From a checkpoint of a small transformer trained on Wikipedia.
Size: width 1024, vocabulary 8192.
Each number is 128 + 32 x the weight over its row's rms, rounded and kept within 0 to 255. Layers, rows and columns count from 0. The size above them is the row's rms in percent of the matrix's.

# layer 2 MLP up, 6144x1024, rms 0.0594, rows 2454-2459, columns 0-127
size [ 96  97 110  83  94  98]
[[181 141  93 140  76 170 149 123 141  92 157 131  94 105 146 131 127  96 103 119 109 156  92 140 154 153 169  80 175 182 179 187 134 114  92 137 166 130 183  96 120 142 178 106 152 124  89  97  99 165 109 122 155 137 115 124 136 105 144 123  82 130 143 146  59 170 124  95 104 139 158 110 127 151 130  88 105  74 119 126 118  90 129 147 152 136 186 121 129 117  94  82 123 135 225 121 172  74 140 104 147 154 142 116  87  95 130  49 136 161 109 104 181 129  97 116  85 193 107 197  89 139 142 148 123 149 121 141]
 [142 132 145  82 126  88 122  65  71 138  93  97  98 122  78 143 153  89 160  64  95 135 100  85  88 132 119 176 171 104 176 106  94 114 101 134  95 132  91 109  94 132 141 110 108 105 124 139 170 107  39 157 155  93  75 170 112 147 122  84 166 161 169 132 101 166 116 159 146 191  55 130  90  61 160 159  94 118 163  43  98  99 110 111 139 204  85 134 142 154 119  85 133 145 160 148  83 139 133 148  94 162 156 188  38 102 131  91 111  94 130 118 110 110 113 111 123 109 177 112 134 136 126  83 105  68 163 152]
 [114  86 132 137 149 130 161 168 146 135 132 104 115 147 167  93 106 140 156  88 116 116 115  92 143 116 114  75 116  92 161 137 118 117  80 100  99 133 157 114 162  89 146 124 179 133 106 139 112 146 128 103 142 161 161  94 127 140 152 142 154 104 104 119 131 169  75  49  98 162 135 178 165 171 110 152  87 219  67 138 101  87 120 136 134 107  94 160 135 144  74 132 124 131 169 112  81 134 118 140 129 116 172 169  78 144 123 128 136 204 102  88 107 109  86 150 169 102 108 101 112 136 141 118 138 104 106 115]
 [ 93 154  93  66 194  95 104 109 135 119 106 109 178 176 140 117 170 121 101 111  78 140 156 120 177 107 161 141 148 140 182 123 179 172  81 160 145 109 172  82 104 152 108 153 131 113 132 127  92 128 156 152 164 153 115 160 121  98 121 136 144 117 101  59 165 141 145 115  93 127  74  91 101 122 147 128 108 152 118 123 138 169 101  71 118 124 205 137 174 157 104  90 155 123 146 139 158 138 122 120 131  91 185 161 118 122 114 231 124  75 119 153 123 148 139 173 141  90 140  85  87 155 135 161  76 108 168 175]
 [156 103 146  98 192 120 118 110 145 137 173 125 217 132 120 183 125 159 148 102 118 105  93 151  92  91 111 126 109 131 124 150 173 189 133 155 164 134 131 121 106  66 165 144 112 106 169 124 167 134 141 162 114 151  61 193 110  82 154  86 127 136 169 126 157 136 186 115 115  88 137 109 124 117 145  94 166 125 122 143 147 177 114 135  90 115  65 114 198 165 142  93 103 113 147 127 106 116  64  87 102 110 210 166 171 121 167  89 125 142 121 145 121 124 110 196 176  89 178 134 180 164 151 155  58 145 136 154]
 [134 151 178  98 119 109 106 126 110 108 122 141 125 154 139  83 160 104 140 130  72 145 102  92  73 135 122  81  86 155 133 135 132 244  96 168  48 120 192 122 158 212  82  66 158  86 120 154 138 148 103  48 123 122 127 105 146 149 205 150  53 130 134 110 110 156 100 131 119  91 160 133 154 134 114 137 119 118 127  59 150  97  98 103 106 100 113 136 185 118  86 154 126 120 134 155 179 139 159 207 122  94 149 164 101 138 115 123 219 172 107  93 153 116 151 113 159 128 151  88 140 126  93 110 111 110 125  30]]
# layer 2 MLP down (transposed), 6144x1024, rms 0.0543, rows 2454-2458, columns 0-127
size [102  97 101  95  97]
[[123 137 161 126 137 107 167 154 114 135  84 120 109 134 128 154 120 115  87 122 179 154  65 170 139 114 164 101 108 167 102 150 139 122  95 186 152 150 127 135 115  51 115 121 159 130 105  83 106 170  79 149 146  78  85  74 134 104 118 151 127  67 125 147 156 139 147  99 130 115 154  85 121 158  92 145 112  82 115  91 117 111  56 102 111 147 121 207 145  78 103 154 170 125 142 121  97  95 164  97 123  27 141 121 139 133 134 100 147 163 199  72 138 153  45 115 107 146 155 137 108 142 141 136 171 132 138 146]
 [108  99 150  67  51  82 172  77 122 109  74 138 171  66  87 125 116  63 119 169 111 143 133 185  94 144 138 143 137 126 104 154 182 118  60 168 128 173 167 135  77 146 147 161 129 120 103 103 142 100 185  89 103 106  88 124 141 159 151 139 173 158 125 101  84  55 101 193  82 162  84 132 102 147 161 135 114  70 127  56  96 134  76  94 171 159 148  47 106  43 138 153 132 130 130 117 134 107 110 167 106 115  54 157 153 134 135  80 100 160 168 141  99 139 141 156 126 124 117 140 151 159 114 126  88 144 147 184]
 [112 125  83 214  64 112 136 172 112 143 120 104 145 162 156 113 164  79  93 151  99 175 141 182 115 153  87 163  93 186 161 151 120  86 146  89 100  96 168 147 128 116 142 114 117 157 109 159 147 161  83 155 134 150 132 146 109 180 141 128  75 182 181 122  75 140 185 130 159 150 140 136 164 155 158 127 136 121 127 148 118 129 107 222 121 126 127 136 128 135 127 180 160  66 119  73  93 144 159 144 161 161 151 122 140 108 166 105 128 103 179 135 130 131 178  87 108 107  91  90 125 130 107  70 112 139 122 152]
 [167 104 128  95 148 162 151 109 120 129 108 112 121 112 114 125 116  70 108 152 140 121 129 191 114 119 179 118 102 162 186 164  65  46 132 130 140 141  75 104 174 186 158 158 156 111 101 180 146 156 128 149 130 155  85 187 109 124  71 138 126 107 129 110 145  84 180 126 105 123 146 210  86 120 176 150 135 152 135 133 140 103 108 139 134 120  90 131  79 210 134 104 170 108 163 129  91 184 143 114  95 121 107 127 145 189 137 173 112 119  80 127 120 128  69 145  88 138 109 145 127 173 105 137  87 111 120 113]
 [ 99 145 184 127 119 150 143 155 133 161 163 158 179 150 111 171  91 137  73 110 126  93 101 160 136 182 152 108  92  97 152 115 153 117 129 105 149  83 110 101 141 123 106 129 145  57 172 149  82 179  96  95 139 133 158 134 126 153  96 136 160  79 114 141  99 122  84  66 126 112 102 139 159  44 188 143 123  85 108 106 148  96 149  73 113 147 137  88 109 117 123 121 151 159 106 154 109  93 163  53 117 134 121 126 131 133 117 137 142  86  87 157 145  99  76 151 103  91 103 176 100 113 123 118 129  73 112 113]]